{
  "n_layer": 19,
  "d_model": 160,
  "n_head": 2,
  "n_kv_head": 2,
  "head_dim": 64,
  "d_mlp": 640,
  "vocab_size": 4259,
  "activation": "tanh_gelu",
  "norm": "layernorm",
  "norm_place": "pre",
  "norm_eps": 1e-05,
  "positions": "learned",
  "qk_norm": false,
  "attn_scale": 0.125,
  "bias": "all",
  "tie_embeddings": false,
  "parallel_block": false,
  "init": "normal",
  "init_std_qkv": 0.0273,
  "init_std_o": 0.00443,
  "init_std_up": 0.0273,
  "init_std_down": 0.00443,
  "optimizer": "soap_variant",
  "lr": 0.00632,
  "lr_mult_qkv": 0.7,
  "beta1": 0.95,
  "beta2": 0.98,
  "lr_head": 0.00657,
  "grad_clip": 1.0,
  "warmup_steps": 200,
  "schedule": "wsd",
  "decay_fraction": 0.763,
  "decay_shape": "linear",
  "final_lr_fraction": 0.05,
  "batch_tokens": [32768, 65536],
  "seq_len": 256,
  "doc_mask": false,
  "train_tokens": 239800000,
  "steps": 5131,
  "dataset": "wikipedia_en"
}
Each number is 500 + 40 x the weight over the matrix's rms, rounded and kept within 0 to 999. Layers, rows and columns count from 0. Numbers have three digits each.

# layer 3 MLP down (transposed), 640x160, rms 0.225, rows 256-342, columns 80-159
465434481526538536459526528475524517462482553474543519451524525504416500497527545432422466526502466474551526498460499475520502459530485461477506478481479471477498495509497468454471481543530531511528532525478502517482539517452483577471520517
450500571444466549496503470543564493503444468517518553407430424524524494491515547449507542549514495491520459550534482459493592486471478499525506549457471530481473537595513484518511481508494512494473523547583442522422540496494502533481558514
515542457606507518582562543563560443530446512441430424498498552619573524507530450581542550505526518443500543517512460462380479541522563482518539429493525535516518540556440499481457522491528520495513515434452429444472518516583508489491534517
494435523515562488524523461540533556479495475474465550506459559456501517539564490560494463497506542469491530419473532543498506459453489490485504429529444503510474481458476488533510432480428521449478487482546578484474409475523484482482446423
469500471522513525503479510494516508566502473508489431507499519528452470408508509518460540470489471487479497487509528556516466514487492468530464489554500485552451498515429501480416535483529503510531563522430557456541482544536463516568467484
420523495529458552442426567563604470465508546566504499506476535481472547595483510496499544508527516561547473523496470440517527521616494511526461507470454462486453450445413506433468511513525563499482518502527534490496483449494495498514508505
503461560489438467456465497538516557459565514500504399534475404534461527541536516558493484586467461426554502513470464488507459444504493534493445491532440535509481460462508542491470494500558462560520513489492422493544517373504547490525481532
484521523489502530511450491493513539482514541472490521482441598604538495472578503522478467541503474473446498510502448505533533470527562523476516472512499429463533535463482488476482531481510506423499423569507490552492519445556432516503502479
480575511500499504518524536470485488515465414521471428529533539506512380523501538456485553556538508483521537543557532530455482502515479519531545549496468483488567524482513534508503459521541510593394552503528540493494530549496475470557474526
494541559466458461556492447477471431467521474535546497543512454454500532530467465588462464539451515530453511524479497519488514537484457474464492491569548482505509507536443525523496499494451485485489560508522484522442501475523464560505489456
564513520474482517547408449450460516498464528455526490469469385527511527506470500491542503494516499532462468505535502512504523442529386540462454524482492559522522514562504563485558456534491535433486511514501498564544489415487577556454445492
519513497431480493510511577551409494546507461551479497511502523531462457417492540596528514458461493529582526446520555508528493499538528484470487560508514439556469505438517507514484525598517476546432447572496532530507466532481491522537469517
447454456378574496442466526468481523437435507496524512451448489536397487411530496549541520502511503467451475415454483544488484533480440509484502475435529498493445517518447436440493529474529518525484513510545484492456389490469565479508427471
535511531530500560504506547572480477505478480472484491430539461526453441513469445562493482544390516501490476526480582496512415507489517515479437506534477558512502513481501499447462500430516482500492499472508448451520585442483494508508463507
501485393514546521601542544452496434487398471525492543526531511426540514446509608435426537468538545448557495474472421542480503437401549458461489541381495453472521545464444486511519501427447498477466487485427449537513478512606429450506510470
498476516479566513441442533498524529507558477516498506503470517543457496465506506520521436511562458400472484504523515564444480479474512472555495497431536514461461606492496467528515471563553520544481519559539430465476521429406527530499554498
510415519500505529473453497501553556500513477472485445507462470533480491614536494566514598499456502506496500545531469565515527461565496543596490426393510521497431508491548431535520516485475525510423479542511408526511432576441542478553542543
568480559449476530472528513482513520510474491560505509427437503578473478471528473538449551487516500551537467519468482491515599451490543542504434503548449434483505525503487534488518440472517480522488512463497597491440489421518453473525490492
523525557475476499530512519531518547541588452508582477477481454469481539495505461523521507587502489505448503533540504463505404536467486471520506466499495508499474459530529524526518561466416445454455526542504517481528502488463528523483453541
502491460505458473533505524531523526475494495554416524514488472467463515431508495494452495573487529467592452559507493528441519494464536466559490492528512524451446518393511461460520425417590519573516455565461531522474536518488560454466505474
518517364530402512543494553430459552578541503439461548519494486455487531533486526448504476499489491481488496565491473482575527453524518502501495436517495516500488556456513493553487440545486564451482553531491486465455506523547541508521539549
520503460422510464490468459500512520484511464556442465549511525444499488433480486404496524578424519505491556519464445532489500487427489466508500474494520535473540532530467505550494527473468456398465489512521432548461538492461476516569465479
488457520493526557547489438463500507490508459483520572577419460584513461497454463521540547474521540343425483532440501505538577534461586453548430573450572520457511469535502409559493526368479509562553520578521496441517528409481512578508436503
519512571529508496524501511511511544471464574488491490515508509494484446466542530493521475475510492533461532499531562511527510507517560473446539500495524533442499501457401556494555535502470536495466483484489536457568454423488479478567521529
515549525493468508530477456473432532546478490479515484509462466503534488522504408490512422513575532525491533500538503513472510500546490539463480505485470524504523477541496454483479467527537559460490540573553504482545547522468527552537465551
508502558579623507463516520541502528541522485507579533497443408559486530533555484533438473505549516480532565512481538433519497442444499508472453509575480455526485529508470472510480483536520499502482485444567454506577475511476510489429528539
561532511520429543510540520513486486460487453470535506511512491540491536554447505546548502576538457454490510496492473537533477564486539508495466553540463507487465492443517558460509461444568494448481482547569448524531523455464468549563500480
506554504489478500544449455519503512484525473525512512560499476462454493455514565495581483489533515569490481549490481514442513486472512482428527498516494522481430474503541507489545469503541523564565496490468549476465430435445524507499505455
562487491432511499441532557495506501486532487512505388466481548501550472480516497475518472517479458486527517497515445534500468535483424452555495525485472468521554458541519472496521487497538469599450447512516476568517524532516503496451508584
541511459492430534495555530482535509497514508520514558534465547448532490474471455463525518507558549512449486519453561550521530481440459513505491521463523478466459481466491516536544564506537511494545523537490477464512484518440516495592455481
481480458510541443513486498481549523464490461520523500493529499537461457523439459501486445489531558435446469479542452553543476428415535480554449535546489475489565505487547507544475461479453456469486454473470517453500483480456464520482477457
444483454527465501471489513497527509533424545533555511474442466524373461483504490382522527507519576531502516543574597452515500449478491483538453456492478449526548542565480571506539425507489438477498495511506563532514516545505503490519458505
409505498483435521533545546486513444517515540536509571481514560514482544497424530510536485502461571526439489535519468500571429529513493478523429438602457487549495514528544573501501506525489478424443545466556521512558557505501458418480479555
482536464497472477449523486577492497495523439477526525455476500528502523559513487493439525454470510493479510484506521577605484549505389472504534544531520497529472547502508519495496513467545534532545539496489451516450471525576477466441511516
491574516476466515544468503534457644476466473495496425561419476508426579542560515472493528499456482460411448508585472476565505522485569459490467534512444585523494523528497565474536417488480450550596482583507446454483587452513496531463511422
475515465490488557515556505458493510587397496517475517481473476433498415501491561475588554500476519491516486502514520521525468545511528496464406500432518483533472521465493445497481486477423484421478486427508486522396489525497493534486491476
536520439466584475529577465517428506576499537494453533490500496532511490504529526495591567481513461496480475453542520487485490466544509463469508480486408509515453486485476501530500456528491504498476463564508512482474492552490536530449469516
510500481565536585481575521540549597480532507446495592463531559546490429597495479489528538430506497522491472554521425527476512557537465475487476517449480509453509518539532527484513556465445450491482487530486495450548385492508547533489451506
484473444506487468507446502411482560462547515522510410512517500503499488486512512546490496498543500485418553501508465523522474419417495480488535495486464537505490533421504507527473530491506472497464463555515521448509539489548504585534497515
517505608549432507544548534470457512501536488459464494528448516548518517532497513534517537457519563409444502441427449520546421495570534569482448563447498491540502464512495574493440487565483460511548477562543505491603458517464432445509510512
511514530511538540510460448523489538564555519471537512462496499545532456526475469492510510527564531512485436531455492591491538471520546460497457504532528598482535425445426486509519506524472403477496562527513523530496537519482449532515478481
489532496505539400508443528475464572570542470506512469514485552582528517509563495536493470496520425497550530543564485463480474471465499504542508511521437499471547496597513515472450457531510512491561502464460517521500494530552532511453549515
591455489484464479491521483485544535500409493481555516503562496446464540437463483501491496512543470494519502525538495517477530524506492476494526538517495495463541488525535480483501476497486467503545455494540433529493548465482543504467502519
548508477497485533492431547470540387435572468515534565524464489501555472532513513524468513503496496552474517436577447482587502471546472552492485530529498481548473475549497510494487453504480492469524518472528502507483475501524457525491485482
546519466462354526445506483524413465531515454440477532554497505536507524485484521500475438493411463527506478516412518464613527509494506499538515522599488573501492480576479497486601470431555566419498496401516529491562470460566475493550446629
546523555471561531500449503459524537441491489394523536507497466503482544430468480480498518520500540496491521515538533514533513456426501534446560552464517532513461414468489496507481507471496485547511472463517532439533384498545560501514479442
438494532443483444467519491452538506528559440405506474506515459473472514551463565469482452490505575516521510430482480531533480440420497501471508520538514431473495488526419443566517536513446539544493505544536502528480451501495517451537472553
495534456492472493555456540525484515483473547466534498453478528497547538498501557521555512426576553540622480578421535448489502491422513473627491536445542459546541450476514512451550484442514436493525551540505475524497524515484533478522456591
474529521483550459549400532493444511506536424511508472486542546531473438486566486508604490550516511553520489492487460475475555592517474449522522538580506456516478439509497560533499508498503436586548532594457503475545425590523623496459516477
477512468566501468489509497423406506518502540488528495462480482451445542523489459504494471592504502452469488508476483531584503527452544502552439458509537531466464497467456442472481534514537531506452463507476504469493495444548481482565521478
487520508521475538446465525507516431504471523482531518505554535551434575585458457470507547509472498406427554520581377465509464501570482502505498474531532559538480503423462515507439452498470571480378519467447584473638497488491422587462503504
566532502492499538446525521467495457496486457514594503449467504514484472505530506542553505368490518496492527479498548409526538505502518477527564512494565563479409467435450546481474435456478459434436526529496487396517473520403527515480560517
476505531524444492487492491507413486487524487489469490523582551512542455456479537511496476551453486469462519430452440516527526523535479545451452492464520488479491489530481569566535592456447454422518569434506509550550507479538549560532463489
502475515455508493438511487523529481529479544531526458498500465454527431541525555505494537461501540438492544506498508542535387496519513482498484497537537470512484537479522546502548487536500503501436474471496458535423498569450542450483473458
457502589513558418640547471539551542375371520472506508499522529506551449449471559492534579538546607512518458503448462481493510563442481463479488563437566477501500446474539515440527486469548499537542485553537511450488433560435511440462504489
450497485468443458516460473520483455566453514497445472528490499499504514535562521425493522494444474506459510478441518481554493425529577542425484500485470430570514547498499510516515459541493522392565540495445464563510585503534481473560535549
516493460498492533497407456443464536462507470520440460516495490503523452504558491491455516495481538423479470498540477523572488472478436538514439501542474537502450548509478536523561487471493517506533497549546561498509464515459521581508505510
496509505487508528539529480575505449612531401538496551464550455506482492552510517538507541469515494502556437517464498491522504419454447517537482543615470536498440480521500387463513520463491541536499411525503479468507551452509465486486515493
570536429523584489517469555529443488448491440495510492488531472483590470505468462414464447433482522479498509444441498584590542498524592486489468507524492466461526557498507518503510451477417471448450539422504526554467494455540489550483528562
559581435408529568498563491514549578513445518589517541495539563501461488521506521438505504488503513474472462485514504494484500412544447471567504451473517450440548454534579521460462495479503443451513493525531568374502478548473497554466480518
517543548486518468503504478502516461508532448466488510422537483467459466529499413577463479519582521412516472489440506515495524483520488502507540557514586505523547515499554520447545450487445514556501531476450512476463441490487512506518420447
525471519472518471542492463485509482527509495488498486572554497494462480511488480461544468492549451459513521560519491559478441491489483440501453483516477507535494485505519532465532537509524443543514532507406529515576513540559524510532520490
479445487487572461493475509453444436483528583553488479535601536506418541509501512519550497482433502593590491451417497482509494467487531493532543512488515452481498565484525535501421486483410464452523541499531474483454505562525506517460534517
476489473527491495462460464462535485450510458467536491559526506503392543499520440524470541522478582510539488492547474555402493507544470490483454570495504490556446434476559515513433493455508531474556534483452531448620397521415416518542490517
456525540499499537439559508537516502515518467451497495512506544493538521507506562342543546548503555512498545578532547497483478469530501484470423531451481460515599544482560480503529514492473529496515508524466475476534494506515427447530442580
521506524531473487550494510495466548493498448560539532543424459455469502483470505465599512446466550460528475478545580528527521455531498488470542484400515497503528485488460502492521429543507513466476459414551453499472505591549437529472533413
474468452553525506467530499459515451534501501552505462450480514451530507529531514530535504467456451551440483495471510446463475458479450469486498521527543492409520528493510426513428486554498444528548511535508514455451508491417519505470560502
543442497432504511437449492478427448529525518535488535501508488508529471552465568537541513452536412479376519464469534527485526480481509514555548467512462541525452498526476508499479474478508450444496459501531447544465526439489451492486500458
536509472529475421489428543427537491549531516456516519483447542497435453467476476531508544516539551518507472469472508487505536556507555497501531502525454448516531515474435516435469438542478466472512563536574456538558535563506470439529540520
557453519582463472543509561462514558508565467455514534549473526460493508553539500496482475472461553495505559509504519422514472539516485487482472553524517507520476487532433489519516518482533537505507534452482461404516391440445534517518457541
567465514427467369538447530484438472493495519500539564563519489470539507403496544460559523544521508581551471547489510561493512523472468435499543548409517533477458420446475470558536442487458543557545505518493448457490486483453482530518479487
553387462537510473510527497446515482512430602571460495501500535536498473368487511472501489534492559534512454497622522449456393568458454531487479532469508461519512497528496467559459482500527483585513556426476456529504466519518537480579441537
457489529577564473474515433462409449548465441536468504548460498470522476559456390496541416467588586515492452520494491520459492456493485454474503479422415485462519580432524561548579511479532477442477500471502546518476497455519506446561515454
491449513424452474499477500490402484524527516540482523476508441451466528513516430445447536572466442502493489417482517491560564546542498491484514489539505516533477452452559483456461442490568505542489522487487487508562529484421434510508560477
532496522526425556482514516556447518504501505435577486557540532541472493509516508542531564522510538482560456531508485508489488515504505523509520545466493558512516506449493535433494566478588491489447527541546448495543497479541529476559452529
561490472495506477572538506453516604543532445492495470488518474522570533518536429459498503450526509482521507516476483516427491460559536431569513539571492476497492463468485583572570546448521523526521552488470536523448515541485405410473460493
550442441507541515509427548532478518488452549602554542453545512542433458541514489501429501489500512509510543535538469555484550504534553539519552514517474507441525431503550508488518518476505491490492512502482537414458483478459572573554488528
433428528520488469467534531441481553467480497418561432443480528517499536526485476522475519530546552460538507505535490491429434529501502596601516519495481465504511469520468455447487485497453531470432460532566529477440454486481472477471539615
483458506519424564497525445513507565464516521552420485471456459512470551505473520493508431514470493519554424493529542522459463551509499553441483471530448487525444611438473417500469403474572455514524477486565534463533518554550521487495571469
509498482510533456524500471564499497485525436457537529501544484410511486541486546445485570496463568499538507439527571488516490497539443510424412501532508553484492551491468525483509497504449547506530524503497423488528501438538471499537415492
485532501489558545538493543500539497506484477533520461419512503492467497496385484487490495454482541506499519457496479498520508546522502518495483455464496530445526497457463490508472506494476537481505477527516518516425540487488523587471526463
488484548461482433495404466475493457509473541471507551479496511596558490473543414478450495576452491439505532548503542461459563473485482516516467553524433501527509476571490421494483498448489509444526457470527480456493553445479484585493502477
532503465594500457480469476486504487606481518427486505486483471480449493518524526532427470522507462513540574563519509529488490545489559546536477494483548520476537511555524492594499491520503488551493380480456535464540542494522459509584438538
459492518506475459455434480525485557455553520446480516486461515486462522524445435472466493559448471404525535513530522496521470519503546476518475518476505491522508547480468458517517548506462557485518421567444477536398534436561475492480491471
523503503486492563502510550515504537564479496524475457417463459522529528481484470478504537499396549481542465509488517508530494484508478482503440525473537476574468512510480477433589576497418546559515526515515508511496490560568511452519494490
450529483519484472485544580547516531552512498474474533513423526503456503549496432538574494517506512538535465501490557516444480505453595519480463492565488518506476545454488474479497491524512478458478449467541449540532481525507465469468465509
550486520472487510493510471575513378482564465508557452500442454389525471505439539552472529497472501518564546510466450512473527486526496596547529487464541569503527547481490519415477578552417496493563513486440556527517516506529486454538494463
# layer 3 MLP up, 640x160, rms 0.257, rows 257-342, columns 80-159
537578503491556465472473548549516474494512449496523574522499500481494446532486502471442503560504513453516512458475527575505573501511416501486467462486473537538540545505582480539447506500503420540528562437534540499536544544531499483471507515
555402412513464468439538486496475548538464540454560523391515459497504439498505518515462485576605514445425480455457461467447542483577465544483469520481501499466492435563564577570409455488482482551478533472499525487504501548476489403452547523
488526520553493494504404484480454515453469482476486534533552482511466496497471443450459562562536495546512425462418554468447515560475417487543456516538436491518510519477457550534513508487506521501480507462507503491481512467495526480450551625
504519518456514477482540492588534492482483481538526506497461558411535494564473434468584508469545454454500518447515483552518582484456489483490541491508496558445468527523456468581539519550550489534458534519455500535525514544481570540443543500
441512531480440493530498524502381481527557583497489430527521552479474509501572456477573502460479439582543461501488500510516553460468537505476448581533535500614498499556559472476480533413444536479529601552606502550555474464533441510525496499
529419492475413466485457436485555510470405564512535522474466469431467417474468432463485557481508451542512580558432507470546573515530456437513558489483495500548577508477484505427542551547488484461527484511502562541490607462461481505507488471
486542468526461529470459502472494486500522455442523498552474475488519543488518485446476510530506399485477510516493562547489548479585433509510543478470469468489466517545536538558531535398508495497496451466505523476493507482511486520449504557
526498520494555531481496524423512544462504502495480498454478522510496406446494517528516523481519525553477506498521472476537510504524475496541486458531468547502509538474555409482427447501568427535495539547552405578434499521462431515443534484
511465521554508521430560546530592515462559469499554531551493505538466565409494575464514532504466512475529497483544532470416459483515512552489462484511534513528513494495502479521486480448471515508529508502442531490491476457559572419494481538
541507577420558521379529523431509505449528467493450483508525502458495509534508447453486499484478544545580516497484458431493491516453543444515498429485546473428478479539494526414499452589503491478500456447474524503462510453551475513501502508
451555490444520516502571502501570513497494468504404509544486495509505466498448521498479510487484417537509448493440478479445444506478544509542483498516491538516528420494564408479480527569494468493484460532525553546527538451461503463459465505
554466418537468455518518514516496493529493514473495550489486501554477510460490547456489533505497504603595456542488502461497523539484530539518520502487459484455498458492466543539412477516467415458515511534427473446517489569506510502429493463
565542453451527460474537455491532479496516573557454511500479471442542507503542552458522475486526391514545533494573447470508510537495516490437531482513454441534578588568567582541586552578464473499456431439521520576359419449532562526467474579
462463448482484484413533463508494411527462524495474574469463522560453510514498652501496497420492562476488563550508511462439453530570417544499529425514504512503536458514542518490414542503436569571511494568486524570511443549473474449519517493
541523549430534552477534544541442560465450443552549505459490386490493547507509434532529487431491553424502476440541475485468513520444493569495490559522418507531474467531570433516417460523476476559447431505500530457513482427485481489482502464
450466489472609546557486505436539511511440518470474444582527430471483533465552497488478550470471458442505491513487456479526486518555533491463552516526519494515425493525589532488475448515425566449455489503495501467536455516471471535538534448
454481497471471578422499476441532440549521480567525530492519544529485444457545523473462530553512514461542577492495460447562528484527574478450491537541482420497556503513506442541487514504469490536526473491477480568461503496508488608479473538
490513455577538448462475591539435433497517535592451528526478544486455459494463485482473496430471453525557472453448544505459531445507362519496434572463528524587410465541474473529457508508568529572546462556539442520560459516496477483558585504
457502531485513524478459509450491534512490531458494511470529521471482483583504483493508508448494443470469455404488501582483543430560501524480492525458497412527511517542460532493520548597432545512520471505536477494488520558491518509556443502
452499546497505509471468505543478525437491506556528551516417434514507528478502470543520447473477437489548424542508506560441523527472456506493438494438425491551526436533516487497522552521561474522599535541562495486484481427429517483528482409
533597461551489566496466511528458558506490425481484496433451478540544502463464510519447386497492452528537447542494518521478559429452447505454528504469491438492511490493505550468540551538532475513475509409524528548550518524468514442493472584
515509562484419486535443536545446438489420560446505482503479437509522499511591417446452491494476413504472555550537619554528543561489438416541477468459524457513507520558561457476516402526429522532480442539514518498574501634506603437539544509
421538449492528519489543454509528527551547479498481507518485497519531422477471570548598504516464516518527541470480461490490522510479470498505525511479530456529430465500539463473489538490523446484499445499503537517438518532514496603490492534
539491540514549470497517554447448527538530589552475523564540537485551482442538473506487475507401509452506480539477497486522557520421536521489551494494551533513495513523504485527508456546467495528495506483456494511494436515477490452541505470
510495472450455466521510472475461462491458496534531511507548484512454522534512464488536590554473523526473519480491491516467500524509515464522469442573516518507525456518448528488490507533486508486577482523541496571466450553497493511524473541
461450490542524583539497545562564471548435548466478449471530434536538529482457510436424533409512500525499519461459553487543495512443495507548566503480475446471486476507522551485479533485471549591577475549465548476504586564587430570480516521
457543513467533532545516490513539465479456483525508521469462468452498570524497455460561512434495496521460477473501504488579531465510531514508506493510449475492522422429470431527512497495507471522524476567497492503440468534435488474496452539
516499529452474533530468548541489494440542474581519463459470501489462533532425533489473502525457539511493452518507430521536507537478537478543507534492558490486526454467471476502493485517541493505423539518551499540546514505475479435455501514
543506441449468490466547448517539451431473459428478479524592516447526527438463594523434521435455436548521532552483457506451528550521472497483453475542463492448476504555537484513534549487566477567430572375503562549393516508592437524484627509
445517465530559482493459441514509489538497508474467585441480496533476461493468558567438561547557518471482531445526477523451489495560507533481546535538488463477533495496471461497468494520471488588471483414515533454591507479460421432569500557
590611514519466411434494510540491512488521482530479537511502515458582510453485580551386496518536468454432530472535563572412569439433518466536421419414506515510469490497474469552435481490547521617452456478469547501455481478518449479506471501
469510506523576478504492529519530535581501530577460517517576519534524620522479581477497521493500456604536447478458480543466535465561471473476507464397476444553552488441387474518480488523541538678489509500480530469492461473546481501469527471
540461497484475517557474508460513499549479571529498467552501450483497473532464525520514524499462501455513499490444513484454514510531514557508432517499528543536464505507534555466494533569430514510482515494491515479510531444523558498540463494
509452489547576479402478461455435503470381459495516478565533489552545492511581508484544527588513536530479467515400563524489491582534522589540501476459517526538477468506548481498492602514446479506437514443540486499566487491528571497372537471
499497489529521478493486528435536448551518518500535516506539480468508477422475515519500556489501528466531521483467533504489502470397474464456487601489489473492463540578520545546491507466551507512449426459435420445490586478490465589465498500
536499513423506473461491468519488564504530541502500545478501467520490510557546530541465505455421508454496513480420496514481492539537519479464553456477486509479533498471486533460485419490556546513506484521491480514464454513453463531439507455
438459427478516552553559511507475512514506494475394502523491556494550471458543471503491462479554480488533508536480513502487556473545458470500549521529462491511484545594492532463542460468512512532443526518418551439557388550541503544470582448
574529444525455527491478559550522366520556513391510610567494500486580432487448490503470482563550587503550485438482451455481504529526489437509446511521477488454574528487480485424497457539434494498484518495514469491556500500523506474520555513
446482549557524416541525511512479524512493469483515617474414443522519490522550529522537466466467528515510544525501540518451452498521493488513477563472565476578534527567537532532503468464406577546546541489495447467568532524486476447452512545
505502527555462502499430521455564456416420485500490499542498496514483479480532497500571528473506460460547467433479508492522493470481493482477523519527458464496458505491517592414554490505494499547514494529488379499481485600515461493543532490
486525495540504522474517509523489465508556493553547470521509488507461465522472502492497490491516489451467425503504459553489555487508485537504514501493441451403526448524456474477490518526515541532482523531502404495502553540532444482487506542
540499532491550455500492554514462473480456555524509466524572513535596487541481440525535500485449442556517493567491544504465521417450548438452574578503557490490513419550519421436478460539494459464468545480485476409552489545498515492470517552
543496516478557493490481515488474468519498478529487450471494492470508502529452464403531515499460571536453600502481597471563566544474515497517534473500497428435518491498511521603464463489416525482433511458514501492469536459505469495380484503
399519446526486458483412505473458415480457538495511439504521509507393509493503483555497557438548504485516480516517437568536570520467515527472497460456532511400425466522529501546459450400562567503544479498472565528527437576453406467510514487
505529493518436524514486499497502463456489489522487533493449473458508497489506540488526461500479483475509472524422497497499520500485518496503593497511508493476528513494523510485494590499488454484485484564562529525507438475472502410464570519
488519428474555522483426510495551512458525491566503513520511516454539493538457505515447575528507561490500503468480518466528552508527540549481491541483511503545517525567460480513544512522496415450445506487480455501478458504509502460484488455
503532452452499437436454585559553487488460512497503519513482507525471505516489535548525484490489466473468555421639470500493499514498447496424436444501533450528561393540468517483499505532430535539470527513440509571467451414599500437509513515
509544541480551557530543491560498466543458488560520495494506497476499458556435426520499499514518457584563542506468512521425587486456576493523464513536445502467524443487450436468502414401539471494442516527507476551512477525455433495523510544
462502577500535530550451441424445517590502464474471541514424538477481503452474530473508510479536576561548517483458541452503500469483580430453473513457495462564467471524518460519512540425513525463551458517535520526563460521541462531509520381
451375435483497495505571531575474440557520540471518528571541428501597473458503486564481499521483499524507509486479446579460547497482363504525576463534540498538485500399528450506454553528544572468573509465573531512409579495403476460596460556
473499480501496451455555550496483442534559503430523483518505525466475511460486521488501434538465411553520498438530458509546552527529525556394501543524487542516455530526499550506495502522471426507515525414510456472496537410512517498443517472
530464483521528491485495509478585440515492510518575527480473545523519551546445471459450489481498485550478467453498517528489526454442551449497522460493495536622454464506430602453532541548499519481455460568511462533517472515492535511513558453
470534511475526513501529544514532456473465515526518527471480541581538496576472435534571414520543480499599495510549567492441572471569504566421509485497436478470479527562500499507498390520452509518548534484488520472528498528439541470520479516
530477463482502454484504538549480541478493503487404577500473556470501490525577495524475520538529552503466536492424498504452466550592475500506513542560521292530405449511555473534446542600536502477478633582503516473490490452486483448423508484
460572494472464430442514503510443532486495493470520495474503448477519430492466429563524517490459465515563487491489573470563552503469506529502517621464459461492585497546522432492515456445513485431535541514518517443543546440515519549520497561
424533418433505470459566547496490417506508577510516502483486610458407524441487507499606469548508521548504420510489510445535533460564492458518595495495519511421501523501452450548497475501495499501462528518552483499476475491502347443467512513
540430470496508498551505431497496450548481507476471502538481478497505516436516452452467527467461468565520493492458606585486505528484509553453554486435596552497425477509477507485551606468492474441450566540510503544486528496452483501391555484
530542470494518438507518450481520492482499485486447516569509423487500529532479521435515494516451530436490567494502477512502510485479456523468490497507508541632535465503501465503519482499490506533515507503466487524507535489557541490510490499
564438588536511546491467540500468509483502517504510506506507439506540504425461471468520387444519504564515443443507451541444461553467493491531617568548525505586459524504488519401492557542501445473470519541532502508453543462541515502460512499
597535552545492518469405508489446479492476465489505467532414480496527516494555456485448463525505544539487474475547524447363566488523550460496499524487489502418511480505519486420418522524469464486465486494488480494535466536424465491518557560
497441513569501536548475470410533483487489498421537562530440470474407463554557541475515460589506528535513482474533485455469479538444448575537492549546466539581459444534454521431483490616511596386494552558593423498468538535535488528426473467
536478469569464535478464495585507434532507468504519503494539507471453549490463460488520552407501466510533619480409543503530516446542433537509451505540453452452516530456505488548504467465496435493442534479522496493455503499526470566459547518
404528544535472476462529470479526485480433526520455554480575543598589474471444476565503525477456536496447533441448501484484478524523506525519423506534494547485522479496499497493543488490525535514491536411510464529444567543447524551558496527
535460550529508496530476449545547470484435557534479476602465470561511514595488417497484552436454474535532462486435433463589552545481498512477535533491487521475505413605453472481501470442490538518466490514515484473489476495454530534461543489
470485543495465475532500472512502508477510509540550597531488495514498476546476467450456566524499438587509546590528458476460472514496446508491491493510596551486541406448502527531494459506521492531551493543527452565475469486464443525479519511
495461472491512522429516453515462467522419524512505553471524480449557513489574513498497403363494489557492479528507536486441535464465500481509497504435463442521571555492489387473547493548495462507555585440507488425552487466539482552536487449
458441513496501549535526503489552500512510476582533476547400512450411525535577527488467503521477477471555482472485502453534500510506474476515528493568509481505545456466414475495489523525513492530457494512475507476481468550481513519542455533
374444537523451528524493509453526537500489498492537490467481479501513427508511532492496436436552514489526508479556503532487544488463508431437431457531575457448521455518562544522499558552534445527483485507472574502514439517454485544510534544
457540518455501481562531518495531564437517487544507498475515520488525514511490527511474505522527490437530520395534432487502491451424498531463471517486534537520485488515496494493562502497493516562496465460474468545493507460538486478527444493
509445517522452477448512469493545530482553464472406569551486466487527474509533506533511473544464484534542530502488479458448416498514452514499566512461539474539498437513451503523509567502533499505540498503440496540467521539514487452486561479
491505497513483448475473464516558488487491514464515546453492505502442494537528510575413420516508463503564517508463455427449460529503483471555620528530490466517522481501497479419498567472553426546530535522476572573421537553568501473516525531
528530476481519606544518472513479489525519526498538448589507529463582508485516440465459604463519476554448560539511522467545454495510456489518487563533547498609505534529501511493428537467551532516456532475512464474500528551570450474474592463
485429501506517529488514575473491566500580421527455517504490496543493460514509494494489512485449495474553526487514505463493542545501545511472529509465486464512500518517470470542521511496544512529449477493488470498540449483450520480460535461
499546476483638471512542491541510472579540578492473556470480536482548482546495588530467410468490431491495544434473536493529534427502509496525566503584535476513429504533506384543518429538446491457541471484448518546460518471409565506525505493
524492496459544458486526586543544472452534537514466529501560520525469520487464494561532436499478545498559493532528484464491461492508577515554542476465545534494447485466513409518439577599519460543522445474490454578428496532437517458471440526
469474530496515566501509521503600493456518507594539427510494449577521480475503517554451527509481494506465468506430506510537501461470528602488442488492450538485457488413480501497545459499580504459491482534467494543505526527488477485514515501
534503463512536587540475496542504462464473508446492436464490505492509509443444542401453502505489562515541471527484477488594536475457497536551522481440481504503508503515485558471435538489534503540450510432531536462486494543492467488521478537
454519430511399491415498415479449506482487499560452464523440556420480538454494478528546483498513476526496462516532487471538541552546563562454466469503555457466468470506636459588500481465529397387452528512569482526454489505521505496505496598
521551423496616512492451545486555554474437480483529471472475513514574531440479485415571555486482515483452451496495508513483515513428502482547487570499525497447533565487511534548467477440568448582539477550499526526478535505530475474480580515
542500553473517452472537492481484488470455495534479496498550523539527471493479563533544492518519510447496482532502473460549487577510546508499522505542484505459469515538496487524426511576569512491484465500532482479517553557488504549528525518
508486466504555538506571455527511489502492475560430486473500457459534451472450550402534522573486590475490585547465514422479563487550524494483502406501450519507514480516498585464546458527437484453528510443564526533470484514483513516565536521
478509466428472461455461445594483494504502550373469522528422524552501459550511437516571575493530517470559498485604547481483551484547508459432500555535488501517424584510465523442528527517424532479547554423473513540489468481487481493452546468
557517525543451506528504558476477486510503528498571484492470497448550544482554451455543500472453489493525477517469478524564558452482503545457496517529513547410470513468502485530440513473461503493531558471454571503588398530510495506526483556
505481472519538583564449482535532477565503477474495548484430495450560542534428495477458484483516508458479515451500491531550553507520561455477514493480494459520513503491519475528501519540534534513453518516484471492427508609534479572488511498
593467502560582491481469500538496511433413490520465444500584537566471497484529502405485523490476421433509528485547513547486539494486504427519484510475505521453516462517473487525504537430556511494461538543468516433553460511476541500509536529
421442496448480499490577523573486489501517417548460566457464574531474500508511483451553494542427517410513560485488510525437540539538468523454490520515388424539442537521487492579508466475467546475474480563542453573520466510488531521459520618